Each number is 500 + 25 x the weight over the matrix's rms, rounded and kept within 0 to 999. Layers, rows and columns count from 0. Numbers have three digits each.

# layer 9 attention value, 64x64, rms 0.16, rows 43-63, columns 0-63
494510522478467492504474550469469522462507470530487476514487533487481501546515527532497484524506499494435481505495489476526470532488510503491438505502499522507523472471523534454546464473487514
491537509467486475515463509488509537505561497520470434491476485495517490494529478496549496446511489488519477493491496516509529533443459548508518488498520542475490561581459481506495511510489536
497497504541521519455501510527534482527479502504541519473511524489467494425500542535530495535496509531481516505508459530554480484543489513454514504473482501515519524463491489511460479533489494
491590506512522538488502520489530527504505485536507477520465509479485529526517560496466499485502482490513509487496545484491491493506463535498521480464524509522554550515485536471499471518473536
462468507487506526565531513524471487513435514474458458459506516493504505466486507507513511486505481498503539496533543475518492447492524495530499509474484549474497497482530501498478531499506480
503560502508561465489510465479469503457498510552461478506481488503493477484547481512522524503453489454466530501496477496502540504494537502544463485522451542494532463556438555521494526460526514
485504524508517469546528441545486492508519503495509501535499460507460484427536448503498530500546515484504559496526512503557445511522522477504488462497511491528502498482463466493505434510492502
467480467530494502512483499531489501489531515520485515497516478507584481487449513512519505498508503484519478487530415541559549475473492500543511524517490561483473509465509528541479549509506505
476500494528444503546516457490507488477514501428487513510535551508548481502487535503519525526516508493518507484517554506485504488477498491533500549506491481524496501456517508476522496526431491
522487501497479532472480544488536479509454466485458481483521503489539533504501512496551501519503550535482504484508567482545452527461470452529504489487469494530504541449540445523490490520506478
470532476480466502484556502486480470476490437508511509528461512483537449542470501499470499492497447466523492490534524532484474540513485546536476498499472528528506518452483534504504541496487499
486537488456493494499522542499494483505516489488482477488461468517463515506534516502535498504525462436519547468517527545518540522493474473494469509480509486487459492497514481515505513484477488
499553509510500526548500477488494494485453502522556531528508466503500494488517561487454498531487530548516488531512503448451415487520570461484524521526542526537496480514525510454504530510521522
496485488484455473559471491477495478461495492439504514505523505493554510481470474494486500496500494472470500517535522530513469508507449485522492535515554493543494493463487457533544477545483469
537514500466487503490463485450524475515486477488504567478524543490511512435495555459533518535476495488489535501499576499485469504465497473473495495553489471494492460468504493469495454486523516
515501521492547499523492532453523461521511581489498491474499557503492458461552559507498502492479475504501493526488541469482481508483488473461524524517501469461541512516463503506541519478503464
504503471521505446540489512502491490481524470531502513487481473534504513482504467489506504488508509520526541518517497505521535526523520508526510446507470508530546496441515541472489460495517504
502495485492484531466541507498511492547507537489468452477537517481476483515486509495533513504514489478514501500499498456452548492519471531549535520469499471484557464534468499556468521503455439
497489467469504467550504477522492473474522463500525516522482467518492474456489439493482490470501484513497479427519462566485495505518478527520505466452493482503467558555510470492484520512489531
530517465505518535492538453467467516478477491521456490555476516508515519524523534510501512502493500479466557491484512502457574517482471504499521471518502548468474476497523523499509513501494483
512475504534514511450541490471523511507470530503464489460543556524495506496512511495542521576470496491501496500510532512535471477510486510496520498518463506482568462440498466507497489496499450
# layer 9 attention output (transposed), 64x64, rms 0.153, rows 43-63, columns 0-63
484515489497546490471440501500463506515539512509493503512486501463495516512512515536491509519500505517510497461503536463522479509537551520548506520486517484509535505521501530547478466501545515
498487506485450498497457451454488508495490502561443513495470481531460459514570530508511513415473488487547528521483503516523507508495502507509522509493450495510517526551457501516487535496478535
513518486499530511514536530504503468505442513514524521478535519463511489447506485496512480500518491565486473490529482501532464486560497471474524533508490546517479503475466482472520519495468482
488555498530511516508481504467511491505497476490490532486408520450491475506542523472511472475487460537505551517489506494521495474507511513487531509493504494530549542500488504500492494484527521
517493512504497498500509440536556508518523528483475466458505513452492517508473525520515490525478523564479504499486516453452480515469505492496496504489515516488466502501533511480461501527433466
455554511512562443504462475479515527529551496519481445560493476473476485502501491516462459493483518484439506504525489490530497544531490492501509475507506525489454485582505507504511502486506539
504508533529556516526540467502512475481525445508533529495487520562474495423507471485488490490516526523503486468506513479477481551526475541481486521500521518489528473553526463477501491525470487
520457500500518468498526513531507490522493520519473446468566456478515503516468489496540508466471487467495472524515476472525517530506479459522515491516467540482477495480502489525498545464464471
515419475511547519519547528521512497483504486509476480511565499507491485500471513485500519552494482533499514531469527497454504487487473507508532488478485484478536492490544543500448503525478475
523460486518485516509464528478490518501495502482454498475547531470512514491493512536552534520496523599504482486505510519509510472505516495476530506508449507480511507486474491491536492518494501
499540475558508511499519487490463516498533495449463479536498512431494494509513506456554536494462456436504506510490484484493480486500523514519538497444521498515531489517538498504491493477515528
537535495477549557506478483507489523485537528500481495520511488486494486463527527508504527460486505468514539511488501516467491491493500477531479513491499473515493525532557462523526488554486515
506534487501466507534515489512504494502473438475555505462488503520506535532463480468481468546497516525484476495504506501507479549481494539486521500516555487491521518500528543468459473487569473
538436500483501519526522473520505486446506487500464508516505526516513481482480495474534549571495492464542459505510539492476527506471467530525527496493467488508558491496511476520474514522485460
490470467524502522514465487462500520467503525538514514487522492470510492471484472515477539605509515538484511484478474531490493485534502482498518480521497499482514523514529504491470494524540491
489520510476482501514490487484505516497509536509543463520503537526492455496545478486453459542457505539477510495511497504465500474513477505470527495547544511505492518499469534516471513550505459
482453517551524442537518468522520504528520516485515480488521498525545493456474477502490476464504503501499510448490508509558520530502507523504507480505515510468500502493531495525511477473516534
494507498446498467512526529467511505512503504500442485493502497465479461511530502502485457495491454517486517518501453503450526406507498471524491465484492464527466475525481481473538498501429510
498493472497461514502541464498472465502489474470486542517498489556507507468479524495527512454488486433544505476484494498518517531452480516470499502478485541523491511489526497477495514515484512
480532508499534506483435511504530507521555510496454493514502471453519499509497502475468534479512526484467533505481456511543522476420514501504497471480496492506479505495491510507487530471501497
488495520504580463509495534479508500512496558503501476474590502476493497461525494505504482542543488537431494507503511500472486476505496480509503489538497506466486493511470521483551492505473489
# layer 9 MLP gate, 128x64, rms 0.197, rows 0-57, columns 0-63
504515487488497464493512514479509513522497527480505523481473489513481512526499504554514515525477475508531547498465493503520492500488534471523498516510462564499498531456513442484508521485544455
480489498543541513498485527548507467510541502489475471516472468501540488498542525515543450483466486528496539497502524508537502467478513460493509470501487488505528504567509512483536519468468542
482522501516504490470530525527464479515510480490500469482464493546501505475537461526500518511498470496534470458480511506523518478498530524491490504525484496478471521523490489459475550502474487
534476491504510458510496503465497516518509492518518487506488468507468525481554501527513517494506482512583501484431489475501461471512490501478490518513503453480490454495498478510504541507492480
504484499532472498486515498455513504501502458473506522464520546502449546525502464520472416531502513540505469508477475480493489470544534508492525535527537458475540481517509532509544519502502498
513512517499468515520496484502516506477520494533530509531521468507503534528462467535475483470498512497513489469490496514492454514512486497493494509511521515527480477518544525484484478493492527
472524510519429494534431496449546535505508509504471509508483488472499530504504508540504473524510524536518510530484462551526472456522510467516538500525504487517524513493517517517499518530515509
503483494478519509498518489495534497489503503518474486479477475488496549511492524517543500495435514451538484517428548480505509517506483484494514485522480527473501536535500501519494510502487476
514478491489544519522464483481521480464529503444467494494514555510513452495512524482501493485468467494500526503499503565497491466505511495516488478528489499510491484515503479496560535475476528
487504473512483532481455496460516482505466493467513506461506462473497538501521496493492496466448507491506518534468501511482483453543500481496551468552511493489507518503439497507483453479538465
521494511533461506523529508453468525450479491492494486523492518532489496482476468514532479507500476506519469476510512502498509506521462485529485527470526507452477472469510512500458531500481494
526496514495508468492535498491490537478521524503509430503455495505498515540495532513499544505489500479500479501484509490530538451521479510499505501515512458541492506534423522506532486510498476
499543471529543484486503506474491536501526519540517485480490533459522551465498485466518524506540529463486559525508505492519465493540473507484495527535524449512487454492488532502509474494552513
495484448530532515520489516477493546510515464467516527509504518493521498487482475533524479531479443454461501480530438527485483443490507515469529487476490445531526488521547461526524485511516544
521501499525483558518535510507501474457468523510531489513502481511504510540566470454495519481501479488535467504486480532509518485479462492459507507475509509507542468468526527517518488468490483
495496514478515506520527526505464538504495526459458510516430482501489509531522485512481513488469502509455523501551457527515526466506482534509476474522507521518512513475453498509490512455503505
477482484516531526548499509452515507519510531485425483481526539507519494485565509541569524516504509517487518508477504463519509504537501486509528498537481514525554501507441494452531472499490492
483475505556514476475491505505520487503485470483519514488496501487498492463514503528512504498491531486467509482469504473533485435521506524490474463526510455505561538512544514470530465461497427
514488499528451525519515509475533512494500512524505451513478492485514522489466454494573506497520496502441481509495499518455457479456479512494519527483507480547508519498519474487510477524497464
461501493530552487504512500498497498510521474454488494494475505483482478431522532504458522510537501497464527546508497511531497464532476516499531482492461529479482497523535507481478504505502505
480497508515446499516452475479500509449498508492499497492503546484501516470513554471532472468527491476509506454475483493513504542479456504500501548486477511489509439535460544475482475503530500
518478466529513515516520478554545488467448487491491531500532513514474474489480510520522507508487517473517532443495503510466479475449526498442477507525514477549551479483498487484507500471529510
451489497499498467486534480519471489491500484504517507489509500479484496524509480505548481532537484523460525512495509520512517530477514495526468528500546535511514496509577512494548478494543488
515483451543522498551454485481448469486474497474546505509498505488513502505504552474492502493467516487460493512498500528475489465510464485461515455534545472502496484480511471491516501488489482
520473512487550514492504484487475566456514503505509506470515473496509478507500485472470484475478485490497513465449524501513503500487458478490483497482528482512505528475502463534514570482528456
516541536535559514508514457523518530459543544479491489530500526503501507471485501519545541533485505450491503483511499509564509498457488543538513472490495528507486486479539538489534479519469533
474476489503526466500524502489508539491482485496489488487513497518496537504471485502509475485488461452497491515486475522503516535498478503484484496520510466491468468463526536531503540469521497
524490508521522485520442486534481481494531544492468492492497492496502508463538497454493480488497524521513500460506497494491538487545523481492490531533454517519497496545509534501527498519430550
507486480523512509501492512457506473505468484497502512500493473512537527524483517505500502524483491558546508507483516502459519503505541548492459526511496559504526515508483545476527488512530505
526487474551525461470497542475495486530507536518506470516464487508515499526568518508507486503440530501496425477520538471522497491498494471468550446538489481495494485473537464474502518474498508
481489485534463520513518503470503486486478459465505510456501547502525519463497519531489509517519443501551531523506547494503467452495481496479503469463517474478519489489523505453495457482503489
540535475513532457492502502462525487522515500502422487557474516497493509445488466514486470527562530488532495501465484492482477495504505495533531495491468528556501527520490521449495507475482496
528509483520530508539539465518453530483458523471506494468531512495548528475470476478511481517509464487526488512501474513560521491449485524475511523541536490525514496463507498498480518514501438
555460461519498483519479472489514558492513509527517525445514509517479498512524478486497449487505480498523513535459458520498490502562480469450508518539537471469515504534490508516517523477486511
459505471527543498474504538449527495477494459509449506521504464488513541471503503563480461521441506504513527439476498472544541510473437522494498547488514499527509478475455553465548465458505493
497508488499516538476491525555531490479530505492498492483540493520540495517511497508505480505464518508486509521508483507535520463530567457495465512522513528507531502473513496542513479500522478
533521503501503522496491533499493519506506474512531505534509532504446547486501503495519524548530491521526504463467485496533451506521514488457486536503500485521491516472507495447524510514487538
512499475515489531540505530479526512526486500522501487502472537499502509534522506532544496534493467513510472532517544532487521444478518494490525481499499515464516510511481567462533496516498466
520503499555486514518494495482508503491494476510548492501483532470565512482481505526563508504512529493489472460497484536501507440472498535543482507481546477475517495499523521471500468501516514
493514486506537485523470477505525506496512532521502549491528501521493499511495516509498515508503541494512487514503507547505498532497468510522494468492499510480462494511486489473493488539473529
522476521480508511471507501538491517499483493488513502490500529522484492488480468492498477480447479519519485489469446512493506520506525436484460486481495499532534540456524483503491535484517486
489484516519568507512484507500510509481470524459462521509501502522520543509517491480488465504488544544479481501511490498503526484532489517487540520535545539518491514465522469504502490514515472
530483442517535480523518509505557489487451498465470544482498514480459533539511529494492496475533540497493515510427506466491448519513490494514508528520478510488536492501479507518509513496532513
500474457508481534476489486500491528513483506464528439498512515499514484486519526458472505459465450476492518467484511547486454491508464512493504521529496478559473507508471477503532485507477498
517467506517488515475491491527494490515466501485490455492516502519512496524498500504522507519513501452540471489481507459464530496511488485533482491514512463514521463487528507510504534505493444
470539498505495530514502488459503476511529540485454511517498523487500478488509545522462507502496541496506531491512502525484500505486535513513536490539490457526531490472512507468466460475500477
441474479510488465527496524490509513448487485495498484520490486469535496446511517520509532461473493472509517449494484511518462527521537468511470544484472555530525513473477494506521483507452511
542516453535519465510517443543499482495525494528471503524455519486474538491516474531491468470509502482491470515525482496520480497482484471502485472543466447524499464456473529502476475481481482
497484478469456502522465480471482556513544525521494511497485510500509516555488507498503509486514500516499515497492529520494490481473518535481492480506520509468486507494526525493487537487536523
507526522501519530499509491504534515502503532471515531464490481498472497535497502504487493511530493477531536500495462465505568523491481503486493547544492527488535528508515459483519521433526533
516507521516487530487448483520534518505540468508485463529537475491544505470497474480545507489510514515465521479479559495471523493502520541529483534490523517497499506547526524520537519502509506
474502507524504508496432472483525478495520502508403534485497523505500500508528500501512510516509518497502525479485501544481549472515524446493497505499490534502509489542499489512521485500473502
456504490491506496462482460520506502476484457533467557482455474508494526524527504463546509497480462468552463520464493516535485526474485500485495477514492501546523489510491494483475509470539486
519492505532514504503470470495465517520523513518470469527547489506500512477507502482518513488499440532465476513499467530539484478470518464499491474491509479469541505536522488518503490514465501
540500474489510501528485507476504503508488537483467456491489512487548492482499466512509513506484544515492509483505470509476479526480566488520441519553486487517508489530524493482514508495514466
535439460522489507538515535484522517522501471493464511543485518486526518481486510558546478451491506505478548459502493521487466495533488464478498517511487507497512492532503531483527517495501460
490513488543507476504505521509531518459458521493488455553555484496487493500495487490497499501436486510469498526499506515504474489463475466526485489532534496502491514484516519451462498533516476
507503485459495469465505527503516490521473533482489492503503486478524456513529499504471465506539495485508489481514503502470499509509497469492494517544507509478486538526453508494527527503474488
# layer 9 MLP up, 128x64, rms 0.189, rows 0-56, columns 0-63
507514505496503547465489538511536495531532538493504459506486526532520504519526482546533505530507515494520514476478502486516531503455536475495507509488532538542490472494498510486484519485498505
525513514483523515506486515509498501493505490513553478514500513461525525472512526541488512500502498551465530474463542470444460483465542524490521509480503536506530493464497469511480511468492554
515493491512475517549500540500466509493486540497483505513496517492513499507516509490480493545457474512487499492518519498495474489556529435504505468510494485525489531465466468504497502486480474
489503483512491487499482493484510480513497525519525498551486536493482479511450501507483529494554497549512443482495498518499484494526486532508477522519489488451469496529455515481497503521448505
501479523471510539456486486490483542542510503468488491485477556490519542519495441497487478515503494511559483497484529512454491526503551486510513503453511490527487501450462481490494529498434507
526524517482499566476476510479505464481525509499494504480517489473534474507517503471523526486504496504490506490503508508498502522480465526508512517480514512522504543529509510522522474516512483
514492510469461504449517542481499487491471481512493497467538544479534492572517565478486553511522513466494467476509502510410501533492470551519512485501459534482455482512430562484576485473507468
483451505513479514460479547517527496509557500488528470514500507477481506512439518534487524533484503537447467523537488507477507525500507504493493510484483505497497498515512499517486557504497483
471467501483490484498530507468540488488480488509497529452484481472466505513481504482493515506571526538511484498481529473482498506510536507524487459493483534500513459503475538500504553517517544
537483510515463501516559529486467483480471486511490455509440489497532530494505501491521481469468487469528501551514495454494504471529486479528488472510568472520459457470524475503508496479537492
481440466481486493501507476494493499462498501527489527498487503479481499489507505498493501468500488508515492518525509533443473510467460523498532428495490505505532507500514520483503521506493485
465499506493521474552485424508480523516504501513503539463473487502502517511509514526520486468480492488503535489491545472493526524446508478528493502525507516475496502511503452532482500480507498
506503479500459541503488453523492504495511508514512434479512489526481439562522499522442489493504511483445458492452483454538501494502507463537492502515485526453485532503475515583505506495510495
509503509515524513475444513519464475512539517481526488508489522509474494494476522485496547462481508581487496473439505525508473498524512489461456544513485505463516470526577547458480486523510489
519546486480540515503494515478474468475457512470522522467489534514511507501501492502543496513500481494503469460525544532494503492526464487485487498497527513488526532508468486500547495486491469
475530506503520535531518525463526489495493480484506468486522522525534514536511428521505511549497477497515505531497502487489535477495487454466517489493509515485544518480524463495490512490470472
444513498552510518519523536489478520490521505540472480464501488518506463485502502511576515492485478539537522488462478434529496547553504474538515498510464500513552494539445453506466526530516476
481448500477522534500483513510510485558491468512509554464481491494508530521523543518483476463447511517513459549452486489498509532477489495493509460493483476463501522494467521466530509496427483
499476494494504520500504479488540481496509496526506497513492511469541493494456508513544509511534540514468505499528523547486470471453483518462496510491481500501517530528512485531536494523507505
496437499485487481521549483529487525486446506504505503513480507498506497474526519476498489501488495495475475453501502517496519464500530512464538520463492517504457502535467511489493505524442477
491538516510444522516534509517491500502532497520496513457503494513443509508495485465487465496480468502531497528461503468566561514509513474553491561493514518487528488505527485543499542482507508
519516513495466469496508494493513514545454490483475498513498473499529498469492480517531485478519529493502489450506483565504443486502494517530485535496534528541495513441508484516530486456557531
531520517516468505490515512512463509487497461503476498497515500499523511550528534497516513492497528479527497472516471473458470470521509547470527455466495468500528459499519499507452482514503486
480507491479474468528462482450543499495473496526499572481498544488472492470574485511490518466487500504486486490463523493518458511487495468495490467500471506514477464471478506527518486501479502
455534529528522533512542489500498468531470489485508492529503507492490498522448509546503538499451502509518526476525535501531536498461481523519507495498493527476484541494494481529503500493498521
468462490466460472533549524512513442496471491485468538515503474502538449541549488476461482492475502479507460517507518483496531535490490490504509498479520502509514441501467469466538480456467490
494544472482544510488518505559529497512526497487490497496515515491477510492469513502519509509545499499469456488514488501501509468526524504482471524486494541514500512487460529508520501511462553
535536478498541514519509498501479503514482480563485450517516500507503515506513508503529523521510513520498502478521500508487505469559531490491534504528472505504494516509469476497476515573520501
490515485485498511513506463498550484506546487533488495525548496491478501505517492512492486505531511459506450485493454485523533469474461530468520489542496496531484499521468490504531506524486498
479489471546505506453559512503495483547534474497516489558485476497470515506485507549486439502438522516498499535497508473498507565482527536526513491484492446513482464522529535507486492504496510
478491510507488522508500505522558488480498542441504481462492505515502464524482455522512505532537472520476509515548463478498509445507510454514487534498497462483498504482465481467505510502440504
445455497495458488526507505479476539419512461502467493487546495504495459522483437495529485482497445509514493512524523529522472490509526532530465534530548479489514468501507514507496514530499492
501467502529517484501481500527492476530482490529491537457519499505522460487523496531500482477510508522492558565509455499534484482506496496448491516554493472510533514466549509491531550489535497
515448464525481468491486489528466523471525464485537519502502492517485467481478476493476485525481479501499452505517420486467512479501476541477487500517492530487453446533447525507476514492462507
522552518472463461508488434561491494550540552456543491477470562491500438553467505469495462475539462512507468506522521499469515518513512452508501506524490510497496515542539454496503533527450455
522489548506439525486502450483542532534495468510497473463485451501507499485481492505499467490514497506489454469498523533509510519478489539505514468513506493515501492493502478483504473495524487
496515495491512504489499498532523456477474498480512483503526511508451505495519540511503489520518492538526480488503525467489491506519496454472509576474495502503506525475464465522494513520475539
514460468479499537540522511492480497498494507496492481518549505512516545476460490489494514481531511506497487479531457492498490475468485501490518528576488473532509467460519514490541496494507467
543501502541484525508512507502503492456474493523491549508529578522505499514509492495516494515484456517495503487499478522478499507540538503454548510476523527503514463545575513480486484524527503
519483488507533518532439498464494507466504560456495492489485519500498505481507483517500473469492500514501502490506479501517518467483490518547508481512488529496493502499471482460483466496507483
489476522482484516493560471546513528539448532477490504505506495507474535498476486488472514490544518495451470511498508487525469492487473515516496488513486500497511548488474471501499498475538504
460465513483501542493527469496525503457501526509471523464499520473519460493461521498505529483479544513516512485513498503467516490495519465535532500473495542506475493486508477493467478498483530
485487515481510468517534463484437510505563465562536473511494488445508477482445494509485490498523474493528477514477491444510515516492487464543518522493524524480463513477502460476499537484481482
499484534508466480488526501480589557480467493495528525483514504497504530486515532492495495514495474472497500500467468467513479490477496517503463497462516511519460491493449497481534562509504490
491524490495455480506491474518481489533507541520485502527504484505501503514482473491488476479497481511461496458488498532538524511519501468479525498529491528510464500525498508450529533506478487
492526507506505522484521485489543523498461484504509468478513479507505507487490482482535477510475529504512502450480524512507508531473483554520527490523473492446499476524534538488502504500528510
502550476540531467486446482454417494475529488518539463538504488491509473466475503495509493504505473485491492555466516530509517528492500512510430506525497472498506498508475474512490548513492474
527545512554507495475491454488462479486481529508519494474493535481485506517471468521504492495481499485515469526506441501479491480476520536559461518537447508532554537523506449555479501509500528
531533517501500514467503521500571467534516512499512489501493514497499521468517543532492531517501502525466520524530467514494503506489497517476482532511489512511502519473460516527526486496494517
514500484497486469537484516497503472548458469519493484490562513501490519453494527482503494548530530509522489498483511487495462497481533531503481539501484494526501473502470510441513505538485479
516510494442497523514548525538502498514518480497491493496516500507495469454504501467526506484473509510490477507482523523516514465503516492419553484503477517506529509512468475486542504501449528
530541489519511476489566471529524498463475470501514468518525486504463500493489466481508480475517470470503469520465513481518456526525470524524496511538507516494508492508496486489512524505516479
485469473481494463501436500489497474512517471499467520471483540504508510479484551494522526528545508539513492514474519499469492486501517477503470484474461473469518514496516452448487487521504460
521481499488546501488500533519522491523483537518497501496513528487484486516513526491512521491541520526492526452489514489500459500532533526509520488489523484500534505474554518521506476515513505
483475518532483482504535501501525485482490478509505495546555529515530507497511505499494502527534530530489507494545507475504503505502494485474487496509546537495518468497505484516479468498496491
496545439491481476476517522488512484497475527529473517487480499471508498540534512478533528505528493466496481555548484489511495518472500526459526508577489439533495472507500525505497498500522494
508491513487524448506496520493505466533494527504463496503484497498516502451471550429536512510496496499481492535464487475510504472516481482528470483508526521512498476477527496460514445485522500
# layer 9 MLP down (transposed), 128x64, rms 0.153, rows 0-56, columns 0-63
543456453517499481495534505501501531498466504521489496515523535511512514487498544492519493486490473479488468485508521447484452491538481520507530517557486478463500487503525510520480524502477484
485445497502490520490536533533495519550505478426510482524513490452483494497485513486493542513536496487508474517521542496545474516517512483506487507500503558526472535510500499476542529573490510
471518521528478490513507478510469476495499490504478512500560536399478505482504510521518489484490497494494498494500501508526475499483506501493501483494506474492511522514517485498520509520510518
473495521470481529500531485537536529530487501484507518477524471543533509486467491484505503462477521487468463520538498504474525529480485509540471495515467507516520526505490505490493472485468487
478511465487466462515522521509439463547449489513524469498499496548496474517497518501439475515491478483452537435528529537540531492518502480513493505496492538465518476481481509509502491538526525
503446477498492433495502508504511496484502498523508515510510496478485497507490483517532488443519486455481479525492498494501470509487489500498488489507468489492492464522514504480502496506504466
490506485513486505500478551486491483485472531486539527498507488470498483478516522491467460455491555560499520508462518489469480489526538434463483490513483477492526546500484501456503486447503526
484541528490518467482532466504456487527479534541502504514514517503488478506502484463536505540517472505498556483460521530506495485511487478517508470483471488474498476487485458491494508471509507
526461483545481483483491488490507527506487560505514500497472500482523509497501504533494513517513470474524530521488534507509508505486515480524524471528462496539498502462513467513474529522470525
509519516495512474532512472509496506501518511491518517548552505540502479500484470519505521489500558423473505453507494526488472516460481526491451507461495520438507479491517486534474518535535476
499505520538500512492504522497508535533501520477531452459539487550505520535501505509515473483476513446516502470508480485505507477523496520497495537507505503566505499483507489523510503507514499
494493500511547542512527535522521490492536542499515518515529518471454489470524472478477500495535523563516465529505485497519455461508523508485542482515491465505498508476502516511509512467490529
484540452544529445498534519429475508518503491504524509554512510474500515495465545489507482538478499476492485447519518512483519507474495459445481570519519502496500500520531466499501463483532477
494516475485480495521440470450456494502500504433529528498469515480501515460458533523474484521527512549502506540508519449445509512506518533475500483481472487594507501487455521519512529526472478
480483482469478466538523471505518545538509492543492467493507508480501492511483530503491547527511463460523497488466470522549488466473485533521503501481493480521500464495515530468493506522570499
505483490557466505490480462490536495536528527502527508485481490517500527517495458507492508466479517543494519461488450515529451514522556497535511544520509486526518490522528495494511485495495486
427509499490474486451496522506534482502528513458546453542527530543457463491493519519453521524506474416513486499478470505487510521471482489490461497526499505500498479491518523505492532485487530
549498510519455483496462485485511486492535514543508490532494499477514485496483537525448500478508492420510517517539478445469482517498456537492500464526515490459549466531509497455531485511524477
459495484451463489522523497505490528511505514520500476522474492558484510509506460498521468495512493467493490521507521473459502547468521507477480537496500527512490522515499509512499575510516525
505469474501510535445485525523502484497504492469513490510526463510479535533519536512480517511501488524522458529504509493523541550502516509518526513479512486495469467454510461475496516490500519
518530509522463448456448517434461470530506530454482526502484529491479545497499480491524532466488514496479480518500491515514502531497491534503476490513505505464512533490517485475487497495442466
481486511487530518515541543488499531504461522491507512484515506488502529581535497526475519429493478491530506496480512518446541501475503498481533483487498459459476477482484480548497508488486483
482541518489531509532453530534517490495522499501530514510508470542509511479507527515496510524500518497452503484483505504516515432510496499495513470522541514490474511518493478534493446518486508
502539511472534501534490474488510534492529520489497530491524522499496520485476455496599489496524521519503440527532510468496497497497529501498520534456514498520531499461517522501473510500518493
509487476497524474522516518507534510462514495467451483535482501444514515473511516485536456467522491527475495483506510523534468535500488530490525488516491481516492482459475518510549524479507473
497548537512515510470462527499484572519489525473506492499473541509462570455478483506530529462528519543481501470465461502470449492544529521507506485512552486480471522486483535510489478487555465
508484497502454485499552472474497526511495490495471501486494510494503492504490482497527500543512501536528467498481514529517507469465531522496516491482475489515512514477503530500476551514518461
489494477467477489454509490499514505467475475495495508457478488478544497517490464495486521502500518457498489497454501458481454573484468505500510457478485461487543481507506529485474489501508513
501486531507533537512473513457507556468523495490489528492482481524502496499501473481517539543520509548467507512528497520495536485522495530510496528468518518473528521495482504502464502506459516
505509491493508450507504483536502513528518524488529522456508488466527483475501543443491470534538497486526476517508491528472517537480465477463511532530506477496520485435511515482505529542453485
483476501450482488452511500486499492490505498543490507512517470467511508507513509469499488477524498459462507499467515533551523506536502510485460565502518505461458487488507476567466487530523534
528582513503484515474551510496549500481573476487493514485475473459513499528481524519497500514433525576449491468470528488523488480503496527537499508507510507454498522488498496498507476507502473
460533501454518517499509498526474496473502500495528514499529543482500497487472481504453446510486489532472535467484538520494456493544527491483480534554506521495457539487470492496516494511494550
469503427503483541481503535491510486521493469487567518536483520482498511492497501532460449522484505462514538491532501471555531522490416480469501501524523486509494506491506521533506515467501520
501444543489534496541465489452524483459458515548461533495436534491489520526521513499525485467490453457517475508482491468527483525525559444495513479523492461563489535547540480506497501541524474
520473484482539522487478545486497466482491499496493481530508508514454494463516544499466507472526535485502509470503489533482510488518508475505496528537482493503509529485508487479549499486496546
496530483527455516490446483501534492481531477520462508488471510501502485521479488506506511492522500461485525484484489537531511525475482493531512489526497500491517502510506536540464530466494510
468489540501492508520467471499517534527515475514490490477452465545493499525500492474520503514483504499512506512542465513515521519469539543550481517491508511530478466533498490502516479515533487
517485485485484540503490515486505565510498501533469484471491479528462523534536493511475526489498473489475489535472466507514530513526520529473507487472504511528475502493481470543462493455485519
499475512493490489512491497523494515457509488514531488519540475450477475531495506503467509472508490498490493536488475472465506495510516506502479500472473485464486493506507483499492484520507520
491492466466495541468512522501514527480501494497473480526509508516490525520487493513491480470480473502482527462445497522492505529509491510499500519497488515500434521503498497493500511531484476
476479488466520473550535495517525490502517532511565496497470504467471495535513487494535474470462467450496495518470505510469499529520497517498523495514512501486510514494483475496495524473494494
526509530498483477443490493484521527460487478491539479519491516485495507446547503468512454548543521458531531509531567512520509540492492461459534491489504542556520522514476540501524503502483477
518558544522526496523524534488497493478478481488495499488491527479507523503481518479510468456488501466513542510537522457483531499474509482501524515546505477474478506504506550519494515426515504
491511518503494503485511501476501520477517490497502502486492459484532534509483492550484542529490482423481503561492504473460490507515489499534519497458513479514491510486510498524503509512504518
536506506527512529498471514485509504537501485490549475500443536497463495536518502498472516511514476522477469481478511491523511486473529502533471493504485497510531536460479511528533512490497477
544491468483508439498536517500490502519491504457481501514494519430487480472566513515508530473520555487492480496500526445529485477530481485551503504543513485485491473443523512529515484521479507
542506472518480511517485489489539491526506475535514504550524465481535496510478484493482451523529523526471491488473477499471441560526485495489519461522540524483484507487502503477484537491434519
519512500510451466503492483518504505470503481513484504466486496482499516520431475515526495508469509472498467501511483476483446476498497499514546466517502481493450497521490508490468522474539491
509541521550458566543528494497503521539490525531525457518489493543523482462510491528467509514506488489493477498500528472528467463494516495533499483459504486489494517496500502526487484498462514
470497538511470521517478486504551508500512449535515518488503495530488471538481477495507506501511465442503495478470523536465519516518525544531472502503516526489474501500527467531509501506556477
474479504515540481481460495517517490510525511524462499489554465450518481481497494466474492514523484477487521521479496488506514474506509493521517484528489486517546525510485505481465484493513500
472484492475553521519520491534495486507519505553535479506542510571499533480494471521476504475487505490499539545530511490520533479520475470455495525520507562483507514540515490525489505495472548
478517520509506508526486457500510530493532501477451494512482491559528515486535493514479473446474478455518481508551514504509512488499514499493515507501516503514483513510549513500510522500495508
520500515546468456518501549507502463460489502532474495486496509498502475501536515522536519491525489449528487513511507536522531520514494504468465509519494504494522526469480486499475476487509498
458459534464473519467519504480505503527511468482507495518500485467513481458459498452489503534531499496460494503507495451465491491496512514473478486517474563439530513485525519514531494496446493
490502500498460498478507496542507482485469466511486497538531508531522449525482508479446500482504482542513513525471482489477507540504501451495483486512516512509514484532527475506483485560511508